Weights of a small transformer language model.
Size: 13 layers, width 256, vocabulary 8192, 12.4M parameters.
Architecture: RMSNorm before each block, learned positions, tied embeddings.
Training: a variant of SOAP for these matrices, 374M tokens, 5710 steps.
Each number is 200 + 20 x the weight over its row's rms, rounded and kept within 0 to 999. Layers, rows and columns count from 0. The size before them is the row's rms in percent of the matrix's.

# layer 7 MLP down (transposed), 1024x256, rms 0.24, rows 506-533, columns 0-127
104,216,213,166,195,214,213,182,184,211,193,193,178,229,192,203,191,207,204,189,205,193,182,188,184,211,190,191,201,212,217,212,222,177,217,209,218,166,194,164,200,194,230,246,208,221,190,214,241,214,178,228,163,212,207,206,177,183,214,191,190,219,211,198,142,195,201,188,212,174,166,158,215,178,223,222,222,246,188,213,232,173,212,224,203,187,218,214,191,177,234,234,206,244,168,177,203,145,191,187,183,181,177,186,191,219,200,229,221,178,232,208,221,209,193,190,210,205,183,188,221,191,187,196,234,177,191,184,191
093,181,180,210,210,179,164,218,158,251,203,196,223,206,189,197,196,225,199,234,225,209,178,179,225,188,159,213,193,172,234,198,219,213,207,208,191,238,200,154,206,189,201,182,190,195,207,243,202,232,246,198,209,173,239,234,193,208,210,200,189,176,196,222,179,173,155,238,194,220,190,178,194,241,246,220,197,162,201,190,210,198,185,210,178,211,176,236,208,185,203,201,217,209,216,189,205,215,183,195,183,216,215,197,175,222,218,208,186,218,228,169,208,215,183,241,219,213,195,164,183,187,228,209,185,205,182,207,188
104,191,206,181,189,210,220,180,232,217,238,195,244,174,196,249,229,186,223,189,200,215,183,186,201,217,217,231,174,196,207,190,188,194,224,182,220,224,173,170,173,182,246,176,218,199,212,213,200,215,168,212,163,201,192,204,235,192,205,212,180,222,211,224,202,234,197,211,212,158,213,210,197,188,175,181,195,216,203,175,223,211,203,194,211,177,251,202,202,180,216,214,203,188,225,189,202,182,158,223,227,180,226,209,206,214,172,185,158,214,211,197,193,202,208,224,205,212,189,192,194,182,219,234,202,190,220,183,193
103,178,203,176,171,207,203,170,210,206,209,194,222,217,194,212,203,201,204,181,169,202,201,184,196,203,218,239,181,199,186,227,230,220,194,242,203,195,197,188,185,186,194,216,199,233,175,179,212,188,182,201,196,171,212,193,206,226,223,181,239,204,242,185,189,226,172,197,200,211,230,179,177,190,205,181,171,195,185,207,199,189,181,192,194,172,198,196,160,226,216,216,211,201,190,205,202,205,211,207,214,180,197,175,208,200,183,229,184,204,202,202,184,179,202,183,194,228,176,188,229,207,178,212,156,207,156,210,202
099,186,178,194,203,222,224,184,167,188,190,212,219,183,188,175,197,219,196,224,218,172,172,202,205,202,183,196,235,212,186,224,230,256,186,197,186,197,190,194,188,193,200,182,161,190,194,234,229,166,214,190,208,178,194,207,239,230,209,165,212,178,181,203,195,225,183,181,195,195,194,174,196,182,192,215,219,213,181,165,175,228,196,168,203,203,191,192,230,187,180,206,206,224,209,199,207,156,181,228,193,154,164,187,188,172,232,242,179,199,213,196,231,195,221,204,209,194,221,202,188,207,200,178,198,211,218,226,194
102,199,184,202,208,192,218,180,210,193,202,190,169,198,232,197,200,188,220,237,202,177,231,209,214,200,153,213,212,189,189,194,210,225,227,196,189,217,195,186,215,206,193,208,236,175,197,180,172,212,241,229,188,203,169,209,182,198,213,195,187,191,191,187,221,217,241,196,202,185,202,178,202,177,180,238,151,186,210,212,223,191,194,192,163,201,187,221,187,220,221,207,168,166,216,194,218,212,193,165,192,169,203,229,203,210,170,181,215,217,219,167,234,169,198,164,198,208,177,180,202,223,184,222,184,190,200,204,171
091,157,209,243,200,190,209,203,185,198,223,199,216,177,195,210,209,188,206,211,221,229,188,220,198,175,181,199,219,180,235,175,213,202,214,178,186,209,227,162,208,214,219,203,199,170,200,226,207,202,215,177,164,151,184,223,186,170,204,204,212,174,204,170,193,211,168,202,188,195,209,199,170,212,209,195,219,203,197,203,238,206,166,186,217,215,248,196,179,233,178,175,219,203,212,185,226,223,200,212,183,219,220,216,173,186,185,179,205,165,202,150,178,223,196,195,194,197,209,199,200,207,200,188,157,213,208,188,235
081,216,231,205,201,203,179,292,210,201,201,184,213,240,190,188,219,165,193,206,179,204,199,226,237,216,211,224,203,192,183,200,189,192,219,175,213,186,159,240,192,204,230,200,226,190,210,213,208,177,179,173,183,208,230,167,204,214,181,202,192,216,182,177,174,193,169,186,199,210,166,175,203,212,210,209,199,249,168,202,220,197,216,195,170,198,195,188,183,228,201,201,195,170,176,194,182,177,221,191,181,188,162,197,192,245,185,206,229,205,188,201,195,184,175,225,188,210,186,200,219,179,227,196,161,186,178,190,252
097,180,186,225,183,186,204,197,210,217,218,216,179,210,196,189,196,245,235,189,232,154,200,204,185,199,206,201,205,197,200,213,171,225,175,209,221,217,180,181,202,225,207,191,198,199,192,221,195,221,194,172,197,201,173,215,200,230,183,190,176,152,217,207,216,196,183,215,198,186,165,224,208,188,194,222,200,230,241,191,199,212,189,190,194,198,230,189,185,199,158,195,192,224,195,231,206,177,191,232,196,233,187,159,191,199,208,191,197,193,195,197,185,181,185,191,216,169,181,168,170,234,217,227,210,212,240,159,226
090,166,212,192,212,226,186,280,199,174,205,197,187,171,205,180,148,185,181,202,183,222,171,228,186,218,215,191,183,207,228,174,207,212,213,210,196,193,210,180,200,201,208,152,195,189,205,173,198,179,221,206,209,202,187,151,176,209,228,196,194,206,197,201,202,225,172,200,202,199,199,203,206,163,210,216,153,182,244,201,174,190,193,180,183,205,191,205,196,179,224,237,215,208,218,214,185,217,172,215,222,206,216,196,177,181,198,201,179,216,201,194,194,146,202,189,191,201,209,252,179,198,195,194,225,195,218,149,231
106,206,187,193,201,181,220,184,192,192,185,224,198,196,203,204,184,218,209,187,175,198,172,135,189,181,222,186,196,200,183,213,181,199,198,210,212,175,204,177,215,207,199,206,202,198,189,199,170,213,251,203,255,221,166,157,205,232,194,200,202,179,217,225,192,183,184,192,205,173,220,181,198,215,211,204,194,223,195,196,203,224,204,210,171,201,225,240,180,215,229,185,223,218,218,173,150,212,237,188,189,203,213,242,184,193,209,163,197,198,205,173,170,180,192,217,221,205,218,206,204,167,207,166,191,197,191,207,190
086,187,197,192,192,212,212,193,184,210,185,167,191,201,201,175,185,172,219,182,187,216,147,180,204,208,195,199,185,194,207,209,206,211,186,190,196,208,187,197,198,209,190,199,206,248,221,220,194,227,180,221,168,232,200,209,204,167,162,192,208,174,181,182,193,201,213,188,224,193,223,216,161,197,224,190,193,187,189,187,169,207,206,195,198,212,184,201,187,214,214,167,212,231,196,205,170,202,193,199,195,186,229,190,168,197,215,167,185,175,244,199,191,191,210,195,188,209,194,198,164,175,201,188,197,166,192,160,235
105,166,220,188,205,213,197,197,196,217,220,215,156,253,208,186,189,166,181,220,221,193,227,205,226,193,190,177,188,183,200,197,193,171,197,172,192,185,178,202,209,202,193,205,221,154,200,218,188,192,212,203,183,207,192,179,190,233,227,183,187,166,181,188,201,196,211,207,189,206,215,216,186,220,216,196,189,190,178,218,211,186,180,156,158,140,203,193,178,198,220,169,211,205,225,206,161,204,219,200,187,229,195,199,250,180,205,206,210,188,174,156,166,218,192,206,192,189,187,204,195,201,227,207,188,229,228,200,180
109,186,178,209,242,205,186,213,229,235,207,225,174,189,209,203,200,178,261,186,210,210,189,166,203,213,175,210,184,185,170,208,206,196,208,174,218,180,202,179,217,217,217,210,229,197,181,208,214,221,205,141,204,193,174,193,195,190,202,226,255,181,175,184,210,208,197,206,166,195,148,197,241,205,222,226,214,214,191,195,215,184,219,203,225,207,193,223,211,165,182,201,189,207,206,181,217,165,174,199,185,241,178,216,199,195,194,203,200,187,193,206,221,204,162,234,212,183,198,189,221,214,175,212,180,200,186,203,189
097,234,193,194,180,204,186,206,168,167,164,211,237,233,178,174,188,218,176,209,230,182,214,187,173,251,198,214,205,176,188,201,193,161,191,193,191,194,229,233,194,224,187,199,208,196,166,206,210,167,216,191,200,206,199,188,211,227,190,179,180,242,168,218,224,211,208,213,198,219,234,205,195,196,208,203,232,187,220,219,249,190,187,185,166,220,202,164,222,202,193,160,207,212,180,219,185,173,214,199,181,205,187,187,203,197,196,205,210,201,202,185,221,199,201,164,205,204,214,235,180,224,186,170,205,193,203,209,211
099,187,187,213,180,190,172,207,217,212,177,222,236,198,231,199,211,218,194,250,204,199,217,208,207,206,184,192,207,225,211,229,211,231,184,206,201,226,209,201,192,198,180,235,198,183,205,185,166,173,207,196,212,216,229,222,203,226,198,224,212,228,212,172,240,213,203,187,206,174,189,198,185,155,184,217,216,171,189,209,182,196,210,241,179,169,212,157,191,204,170,189,250,177,196,207,219,222,205,215,186,221,204,192,173,198,205,225,214,185,237,231,221,193,188,174,205,201,203,212,223,203,189,162,189,193,191,239,215
094,195,221,162,221,212,240,184,220,203,212,198,196,175,205,204,193,180,196,183,208,181,157,224,244,209,203,195,229,218,175,199,215,204,187,200,176,206,244,199,218,195,230,169,174,181,201,167,213,148,234,202,178,200,194,205,188,191,192,194,194,184,198,202,213,209,178,210,163,200,185,230,191,185,230,187,199,204,191,184,155,215,172,207,206,154,203,201,183,216,184,238,176,189,196,208,231,181,204,201,209,159,178,192,197,193,172,181,209,240,214,225,227,169,221,182,183,217,233,228,215,236,240,237,198,195,202,206,201
099,211,222,216,220,198,240,165,172,215,228,189,226,233,188,218,204,224,202,222,196,166,198,174,162,191,186,197,212,206,224,212,206,198,203,203,200,196,198,210,190,222,226,177,227,211,212,183,211,240,250,161,240,216,188,198,182,212,190,190,208,200,159,217,194,216,189,169,205,192,181,209,203,175,200,176,239,242,209,171,229,210,188,192,212,256,206,196,188,195,186,183,204,191,224,203,172,213,180,238,177,183,201,191,161,224,184,163,207,208,176,151,223,184,210,161,183,185,203,204,142,233,185,208,197,246,213,197,176
101,220,202,170,211,195,209,232,224,181,173,171,227,198,202,202,214,186,206,210,230,162,184,212,171,207,236,205,191,216,171,223,203,223,196,229,186,220,196,182,228,199,183,223,188,196,193,213,165,173,181,212,183,196,172,197,194,188,185,204,207,166,235,223,185,161,214,203,239,193,207,180,177,176,151,208,191,178,197,181,207,203,222,211,184,196,194,200,199,173,179,216,187,218,182,222,230,202,179,227,190,168,242,208,192,192,193,211,182,199,183,166,198,218,170,181,198,188,187,218,192,220,206,180,213,196,193,258,191
098,184,225,195,218,200,182,222,196,192,205,181,180,201,201,228,234,172,180,193,197,195,202,221,205,172,217,169,216,208,220,207,194,186,179,221,194,197,206,189,182,234,227,166,170,175,201,235,226,209,181,192,184,215,188,224,198,196,202,204,171,212,238,199,179,218,255,184,198,198,201,225,191,199,141,195,175,192,206,180,213,205,178,207,170,211,195,223,203,205,182,217,200,200,184,209,229,152,171,200,209,208,170,181,229,215,198,223,199,203,191,215,213,234,173,196,171,203,211,214,212,223,187,196,220,230,212,228,182
102,202,208,180,145,202,177,183,228,212,208,176,197,245,161,222,188,171,176,211,185,214,197,200,204,208,189,197,200,188,221,194,209,218,215,185,204,211,180,199,192,196,236,201,213,167,203,192,186,214,173,181,183,209,169,194,177,220,189,190,199,195,191,218,195,218,204,195,186,208,172,216,217,217,157,229,209,222,186,206,184,209,197,246,224,205,200,151,237,164,235,181,192,198,184,197,223,217,178,219,204,185,209,210,176,193,188,167,176,183,162,189,179,197,241,228,173,214,230,209,195,204,206,188,167,181,207,190,200
098,180,164,190,195,167,171,195,158,216,225,228,199,181,200,198,189,175,190,226,181,214,202,168,210,214,202,177,226,210,220,214,212,209,151,205,203,188,238,195,174,239,184,193,199,189,226,170,217,198,176,183,231,182,154,206,209,217,181,184,174,225,212,224,229,206,170,209,192,204,206,216,178,203,221,228,222,206,197,185,188,180,203,186,195,183,225,204,240,245,195,208,182,211,206,209,176,230,179,191,192,213,175,187,206,229,176,196,228,193,230,209,182,200,188,221,228,194,226,190,198,196,239,206,177,191,209,222,204
108,228,211,200,189,196,209,174,228,181,198,229,210,201,219,198,182,186,206,223,175,180,221,196,202,204,203,204,233,196,200,197,216,241,146,205,181,192,192,199,192,214,202,207,159,224,181,258,213,187,198,188,212,174,205,233,217,166,189,208,197,218,246,219,199,221,211,194,200,229,184,190,188,200,210,253,177,226,182,212,189,190,207,231,211,241,202,178,216,208,174,184,182,200,197,210,193,203,198,185,241,225,207,225,200,202,200,188,190,191,215,227,171,192,188,168,213,200,230,189,148,168,215,230,199,206,246,201,214
100,195,191,219,200,193,219,223,220,215,215,185,224,209,230,213,205,207,188,199,171,207,206,227,179,202,177,222,181,183,212,147,199,164,171,189,187,187,187,196,179,210,188,195,229,177,213,198,199,203,205,218,221,186,147,205,195,205,200,217,197,191,180,190,233,240,190,206,186,179,173,212,217,212,170,212,203,174,207,178,194,185,201,202,226,199,211,195,195,202,192,189,216,205,213,202,186,194,170,193,183,171,191,194,207,213,183,176,247,236,201,234,153,177,177,204,201,187,234,225,185,222,172,195,164,206,197,227,189
096,206,183,198,203,201,164,246,170,191,186,214,168,180,181,231,180,174,204,206,199,201,199,201,184,174,206,196,188,174,198,207,216,159,171,198,228,191,206,216,169,187,192,201,232,207,213,197,209,208,204,171,210,184,217,201,221,209,200,212,220,191,205,221,185,189,216,201,172,198,210,200,215,207,178,197,213,191,184,208,197,193,185,193,206,257,216,186,221,232,220,198,197,211,193,227,225,170,207,200,198,189,225,205,218,162,185,193,198,207,223,240,194,238,206,228,205,205,215,146,197,209,186,230,216,201,195,210,172
102,222,215,188,180,189,195,218,230,155,198,196,185,253,186,207,185,192,179,165,201,196,180,195,215,184,185,214,174,203,157,170,223,204,225,198,219,173,223,193,227,162,177,187,180,201,208,205,192,214,173,209,153,214,198,176,196,217,189,209,195,189,251,174,178,188,230,194,218,185,194,200,254,176,202,199,209,186,226,174,188,182,152,204,208,227,189,189,186,186,200,190,187,207,195,190,205,209,183,209,183,189,230,182,241,202,198,204,209,209,204,196,196,198,199,163,196,207,177,235,219,164,186,224,184,182,185,181,178
099,208,195,193,198,222,200,212,205,234,162,216,207,223,201,194,191,235,171,211,198,190,180,162,201,178,232,171,210,195,185,197,218,172,176,168,194,199,206,195,213,236,241,195,183,206,183,184,220,232,187,202,148,203,191,230,221,203,240,217,182,201,207,225,188,197,183,181,182,179,201,198,209,202,188,218,189,203,184,190,224,189,215,178,171,184,189,205,190,215,198,188,186,217,231,194,222,210,195,187,224,215,188,213,180,153,206,221,203,193,190,160,184,189,193,215,207,201,172,239,224,229,190,197,233,219,212,183,202
097,197,214,210,218,191,220,222,204,158,201,238,177,239,255,214,209,195,234,204,180,215,211,221,203,185,215,214,198,197,139,192,212,184,189,195,189,167,173,188,208,156,193,178,221,214,217,171,159,203,209,188,199,177,176,174,232,177,195,198,197,200,229,171,173,170,172,209,208,169,196,188,217,182,217,151,215,240,196,208,204,183,217,205,185,212,204,226,199,201,194,211,186,175,221,187,216,196,182,183,212,220,219,223,184,224,164,172,197,212,196,193,191,192,207,180,194,200,196,180,217,194,199,191,203,180,179,193,208
# layer 7 MLP up, 1024x256, rms 0.181, rows 507-533, columns 0-127
098,206,198,183,195,234,200,215,143,212,194,203,219,181,216,153,173,208,201,182,188,178,163,195,197,212,165,189,231,186,181,235,196,173,174,204,199,228,206,206,226,183,203,188,189,222,229,186,200,175,186,189,233,184,202,164,196,209,210,201,149,224,200,178,191,188,180,176,209,187,177,207,209,250,228,186,176,219,206,180,189,191,214,225,163,203,206,234,220,230,188,194,187,190,176,199,216,235,174,171,203,206,202,216,179,198,185,199,170,215,200,191,215,195,209,189,215,193,207,240,195,228,198,183,176,195,195,216,237
106,190,193,196,224,209,199,237,215,216,181,142,176,189,174,206,242,246,191,224,203,211,193,187,245,216,216,202,180,198,176,199,180,230,187,167,197,246,169,203,186,181,218,201,212,195,198,223,208,206,201,175,205,211,184,203,178,204,214,230,236,247,194,196,190,184,190,213,190,207,165,165,175,221,218,175,217,180,198,188,188,209,172,189,197,218,200,189,212,174,190,219,183,203,215,184,204,156,218,177,193,209,203,208,196,202,223,186,186,225,207,226,217,233,208,201,226,221,188,215,240,193,225,201,213,251,169,201,224
097,204,206,204,212,192,193,174,181,211,182,211,171,196,205,216,171,221,199,234,223,185,220,217,216,231,204,205,198,169,219,204,173,245,187,192,171,173,210,182,222,183,216,233,182,181,204,175,185,184,201,208,204,208,184,234,187,181,204,139,198,175,186,215,230,206,233,235,209,197,193,200,210,183,191,207,207,215,145,182,188,192,198,183,231,195,246,217,190,201,222,143,196,152,190,226,167,220,175,180,212,222,214,234,195,252,198,179,187,200,202,196,204,217,216,190,188,195,170,210,198,165,200,177,193,196,171,236,182
102,184,237,166,199,186,219,206,180,208,207,223,199,205,167,177,188,218,226,202,168,192,167,185,167,199,190,192,188,226,182,204,147,201,223,210,203,216,191,216,185,224,203,209,223,258,247,202,219,210,218,217,207,198,222,187,193,194,203,231,196,189,222,188,197,176,185,200,208,192,181,211,233,158,180,206,236,192,193,225,199,197,187,178,208,193,206,191,212,187,190,182,189,208,167,173,195,168,175,211,187,193,203,190,239,218,215,200,181,217,193,249,197,220,187,140,194,180,190,175,151,171,202,223,246,206,194,195,210
099,190,178,198,166,200,196,191,173,218,240,205,136,192,214,160,232,208,220,212,194,203,230,192,203,178,205,209,185,202,186,204,228,223,159,165,221,190,185,200,233,206,202,211,170,168,179,213,206,198,238,172,195,206,205,176,193,196,172,188,199,235,242,190,192,175,225,210,190,184,195,207,194,188,181,185,179,202,221,220,207,207,185,223,169,228,217,205,224,222,209,230,188,228,176,192,196,218,223,218,159,200,182,215,182,261,213,198,165,219,229,174,233,213,199,207,191,197,219,216,197,193,152,220,203,194,226,203,215
106,148,215,195,189,194,193,216,231,216,202,177,182,185,212,193,160,183,197,180,190,185,188,194,217,188,193,243,209,185,205,198,202,208,184,206,201,192,185,188,169,181,191,216,185,177,203,241,195,208,199,200,168,239,169,148,239,193,204,185,198,154,191,200,226,177,209,179,191,204,173,194,168,169,239,209,227,184,164,207,187,211,212,194,184,212,216,187,208,232,215,215,173,208,226,219,172,205,222,184,197,206,188,216,269,196,192,211,222,232,204,195,209,201,182,215,182,209,178,195,265,185,155,183,206,199,202,225,197
097,191,185,230,200,186,190,192,202,192,197,193,185,167,206,210,206,253,200,199,241,184,187,203,169,174,195,213,210,184,181,192,227,204,197,215,189,219,152,179,194,196,190,224,182,224,176,200,227,210,182,219,200,205,169,216,187,190,188,236,174,180,199,172,214,198,200,206,178,195,242,203,215,179,179,193,224,199,216,194,209,237,201,199,223,216,186,212,218,183,190,187,197,185,246,214,205,238,188,208,185,218,205,243,209,187,182,204,172,221,177,188,229,184,236,164,242,199,176,202,186,205,194,209,215,217,211,223,200
096,203,213,198,216,187,174,196,221,194,195,193,210,208,204,185,211,154,208,215,162,203,211,203,229,209,223,220,184,211,164,180,212,198,193,228,201,192,204,192,200,204,213,219,199,227,191,219,199,198,173,166,184,245,204,201,214,191,177,217,244,238,221,168,224,207,219,208,221,201,183,199,176,170,177,209,247,195,213,194,182,193,218,226,204,154,186,222,208,212,169,179,184,157,208,157,197,203,195,177,218,188,207,202,193,240,174,219,168,186,221,210,229,225,210,206,165,214,201,213,205,207,184,197,190,226,162,210,166
098,195,243,176,207,224,199,223,149,233,205,152,221,179,180,192,182,189,237,185,186,186,201,203,187,195,209,231,187,213,232,215,201,194,187,188,221,228,194,207,206,205,221,196,189,181,201,210,181,204,214,180,235,198,231,220,164,189,189,216,203,204,194,187,225,200,217,194,199,208,195,199,206,205,195,201,217,209,171,205,202,199,203,189,182,208,198,203,209,192,203,173,174,211,223,202,230,204,175,199,215,174,205,179,208,185,188,186,239,183,207,213,237,237,207,238,213,159,199,198,205,194,214,199,218,228,196,216,145
101,164,205,201,178,196,196,244,203,165,191,184,216,224,215,194,183,188,222,211,215,190,209,185,183,205,193,196,180,209,175,195,205,183,205,210,200,219,251,191,192,185,230,206,212,172,212,231,190,202,180,210,196,197,209,218,209,203,192,196,176,198,205,190,228,236,204,203,201,184,192,187,157,192,188,183,220,161,215,175,200,192,204,201,227,192,171,234,169,163,213,208,216,197,216,221,198,204,180,228,192,227,245,169,206,200,217,197,210,201,197,193,203,205,201,217,201,187,219,228,208,203,204,196,199,199,192,188,192
101,231,227,210,171,198,192,193,237,149,175,218,220,228,195,196,241,235,196,201,238,207,254,235,202,171,195,197,179,175,205,176,210,217,204,210,206,206,210,179,205,202,205,204,205,174,219,197,181,241,241,195,196,179,210,182,195,208,181,204,188,190,217,200,193,215,209,192,211,206,203,196,206,180,213,196,150,222,204,243,176,187,209,168,213,216,214,228,211,194,176,195,207,194,175,177,204,222,218,193,216,195,219,205,137,209,193,234,203,220,204,189,203,217,181,196,191,192,187,213,205,211,214,206,236,189,185,176,194
099,175,209,185,190,156,199,180,201,194,205,174,223,174,134,201,205,217,206,174,204,180,204,208,200,199,185,187,238,170,213,227,202,217,139,207,244,207,194,217,219,241,213,221,201,199,215,223,208,205,221,218,192,216,148,198,193,196,190,200,210,218,206,190,204,216,199,193,201,180,198,196,209,220,213,238,189,219,229,215,195,184,193,221,201,237,181,208,221,209,205,217,201,167,188,180,211,187,208,226,174,218,156,214,221,175,213,164,208,219,205,175,245,194,223,168,196,192,197,169,231,253,170,176,181,168,196,182,218
103,198,194,179,181,196,193,223,211,184,227,228,178,179,199,202,199,172,206,178,201,212,215,173,188,209,224,222,173,198,229,196,209,186,193,236,215,193,206,186,201,210,225,193,218,194,215,219,199,230,226,171,196,219,205,187,169,180,199,196,216,234,243,176,193,181,185,187,186,205,206,171,213,182,187,229,216,169,219,183,241,169,200,183,167,193,205,218,218,196,205,213,220,194,207,250,199,209,177,157,193,216,162,210,258,235,199,176,192,182,218,198,203,183,195,181,193,205,190,192,194,179,202,228,205,169,168,192,188
100,236,196,210,229,218,175,154,241,185,181,195,225,214,196,143,176,165,219,185,200,220,161,171,220,188,193,198,170,236,219,211,213,230,227,207,208,202,162,209,205,220,186,207,207,181,193,198,202,184,190,201,173,191,207,205,188,198,188,180,185,171,178,198,180,202,187,199,203,197,228,195,200,202,176,222,216,180,218,181,221,196,219,192,202,186,174,192,207,206,201,253,193,211,177,202,206,191,196,216,220,191,211,162,188,225,212,207,206,205,189,185,180,209,218,223,182,209,197,181,204,187,251,225,204,205,167,183,219
092,182,182,202,183,184,201,207,191,183,216,209,234,212,206,216,173,222,171,195,210,194,219,168,167,204,198,204,172,183,190,186,177,224,197,214,187,191,199,183,227,235,190,161,190,196,237,219,175,193,175,152,198,206,241,196,186,205,183,230,173,188,197,202,221,202,168,206,218,198,232,191,209,215,196,192,233,150,197,221,213,195,217,197,193,175,223,192,219,185,209,171,203,184,191,168,210,170,176,204,204,205,213,203,165,180,192,216,229,196,213,189,194,217,212,209,191,207,209,198,196,232,182,199,216,176,223,172,199
096,209,189,230,191,211,174,185,193,188,205,207,208,184,211,182,208,220,238,152,187,194,217,233,194,210,194,182,176,220,195,222,190,214,189,233,188,199,179,209,214,208,156,184,203,230,182,176,195,218,170,217,174,202,214,207,190,176,213,214,177,217,180,184,231,217,193,217,188,178,203,197,224,188,213,194,199,204,234,216,223,208,183,190,211,176,208,177,178,184,177,210,174,209,172,232,184,185,191,162,206,208,253,189,201,151,197,233,182,229,208,188,218,175,207,190,223,177,166,199,166,186,224,225,235,209,192,188,185
104,219,186,186,197,209,201,167,189,160,203,206,191,200,165,204,198,189,200,217,196,183,205,240,232,201,180,220,216,181,219,195,196,197,226,197,227,205,187,170,212,227,210,224,207,206,188,203,181,202,195,193,209,187,236,191,212,202,203,218,192,192,196,223,211,219,204,189,176,126,152,237,223,224,214,168,174,185,181,199,223,229,154,204,206,178,203,216,229,197,229,232,199,191,194,225,197,205,187,190,186,219,194,216,222,209,218,222,174,231,180,214,172,178,197,200,181,206,188,192,209,209,226,223,189,186,243,209,203
095,195,268,216,187,186,177,184,206,212,187,192,214,213,227,188,203,197,218,201,190,199,217,198,173,209,215,218,218,176,194,214,211,202,168,201,191,196,178,212,205,195,203,169,227,199,202,177,223,188,204,249,203,231,221,180,190,163,231,140,214,203,205,219,187,221,184,180,196,199,181,233,190,144,198,179,222,193,223,222,171,238,212,215,163,193,196,241,180,223,189,189,162,216,212,219,196,189,199,191,228,176,207,214,190,187,211,214,222,210,166,205,205,196,205,197,198,194,199,172,210,236,204,201,196,208,198,210,191
100,218,206,199,190,181,225,211,197,212,189,199,206,192,185,182,225,188,215,211,210,205,185,182,204,158,223,260,177,180,201,183,212,227,192,159,197,216,203,203,179,195,199,218,205,209,200,184,187,189,187,211,220,187,196,175,194,225,211,200,210,200,185,183,214,154,216,207,184,217,158,192,195,191,210,189,241,205,190,228,230,206,214,184,225,218,183,182,197,171,197,228,203,198,205,214,215,217,220,176,188,194,230,222,174,195,223,167,206,209,205,185,155,180,222,223,220,164,184,199,183,193,182,170,156,184,173,204,210
104,214,229,144,189,220,205,173,212,181,207,178,212,166,192,187,220,173,178,206,199,181,213,209,178,187,194,172,199,192,209,201,204,214,207,219,158,202,201,194,210,204,173,171,199,190,177,185,194,224,187,197,212,194,208,216,157,159,195,217,206,192,216,166,181,205,195,212,161,217,207,188,182,177,229,174,205,210,256,189,224,183,208,179,214,182,228,171,215,211,187,202,254,195,174,210,179,205,219,212,178,158,199,194,215,183,231,187,210,234,211,208,192,219,210,176,188,190,195,213,204,219,200,211,237,231,199,207,209
095,215,183,205,209,154,212,208,174,194,210,169,181,206,219,217,190,209,175,182,186,174,196,194,189,219,171,199,224,156,208,205,198,236,211,183,185,196,203,213,237,191,203,193,198,162,220,152,206,197,219,188,202,229,240,200,215,186,164,191,215,180,180,201,204,182,231,215,204,205,227,177,192,170,204,217,179,213,195,203,221,188,206,186,180,168,204,187,211,196,211,187,171,228,175,231,197,194,204,201,153,214,202,208,186,184,182,229,239,201,196,175,191,217,184,204,198,201,203,240,182,190,182,217,208,197,217,194,187
107,190,177,209,169,202,212,197,232,196,200,176,180,179,234,210,190,212,215,182,186,207,197,219,205,204,198,179,250,204,190,230,206,194,176,220,186,186,151,201,216,228,157,204,179,181,200,185,200,159,212,199,201,209,182,205,228,202,227,197,207,188,191,203,220,187,189,185,215,202,188,188,192,199,186,175,181,166,171,184,256,186,212,192,222,222,187,203,194,216,183,196,205,187,185,221,224,197,167,213,191,223,213,214,217,220,214,175,180,185,192,185,164,252,209,205,158,233,203,202,173,236,190,207,210,187,203,204,222
094,199,206,241,170,202,194,200,168,175,178,172,216,191,192,171,230,226,192,185,213,212,233,222,227,191,204,188,180,191,215,192,180,223,233,192,194,191,162,189,204,214,215,203,184,220,201,220,222,190,191,217,236,158,208,191,195,203,184,210,211,188,217,206,215,227,184,191,184,181,187,212,205,177,200,213,218,189,237,254,184,186,223,179,227,200,260,195,162,194,212,166,205,208,176,160,172,216,184,200,231,201,211,164,193,237,207,180,189,203,224,214,184,199,170,200,176,187,206,250,179,213,183,209,196,192,173,178,198
107,186,198,183,216,169,187,213,207,231,195,181,205,217,191,229,209,202,204,213,218,223,187,207,201,234,233,182,197,226,200,228,209,204,224,218,175,164,182,195,209,197,185,205,165,199,203,162,197,200,183,236,191,222,184,177,211,194,173,192,224,193,180,175,184,184,211,187,208,201,184,218,195,187,204,223,194,194,202,222,228,238,187,220,188,197,185,228,155,206,192,193,199,192,172,203,199,203,208,178,176,197,168,207,187,223,186,210,224,222,152,189,211,177,229,186,200,199,205,247,205,183,223,172,174,237,196,199,185
100,186,207,194,228,187,180,189,163,240,168,171,223,173,208,163,242,220,208,159,187,177,225,218,237,226,206,180,202,142,243,192,173,230,204,172,217,178,158,211,170,196,246,187,200,217,207,197,201,168,193,210,204,217,215,201,202,195,216,214,219,199,190,180,222,178,226,208,203,160,198,211,188,224,218,162,217,209,216,199,172,174,213,207,198,193,177,222,211,207,189,200,209,206,201,159,180,209,173,218,159,214,195,182,200,204,229,218,224,205,212,181,173,260,229,221,187,210,213,180,175,199,200,184,165,206,190,220,177
101,201,219,194,200,188,220,204,209,189,195,200,178,178,192,217,184,204,263,179,234,223,211,191,220,210,224,225,240,239,190,188,232,207,200,192,204,216,207,192,179,224,207,172,221,190,187,218,205,211,209,220,205,230,179,178,210,172,247,188,210,232,202,222,205,189,211,193,188,190,241,157,202,187,199,173,180,231,183,214,187,155,203,204,201,204,188,204,196,208,185,198,216,192,164,171,197,186,179,230,190,199,201,179,204,270,223,176,178,179,186,187,194,203,203,192,152,190,196,237,186,160,200,178,208,251,196,205,216
097,216,203,178,196,232,168,203,189,158,198,188,161,227,226,207,174,251,205,235,204,155,205,217,163,242,203,209,184,195,199,202,208,213,201,182,190,208,187,197,180,215,221,208,216,207,185,189,192,192,199,223,180,208,194,197,208,222,164,182,189,214,196,212,191,235,184,190,210,226,197,199,226,219,212,213,172,195,204,192,207,207,222,192,187,211,188,205,191,183,203,226,198,182,222,188,191,202,217,214,198,169,185,181,227,212,233,195,241,220,202,211,187,202,242,184,179,153,245,229,194,169,176,173,216,250,217,202,190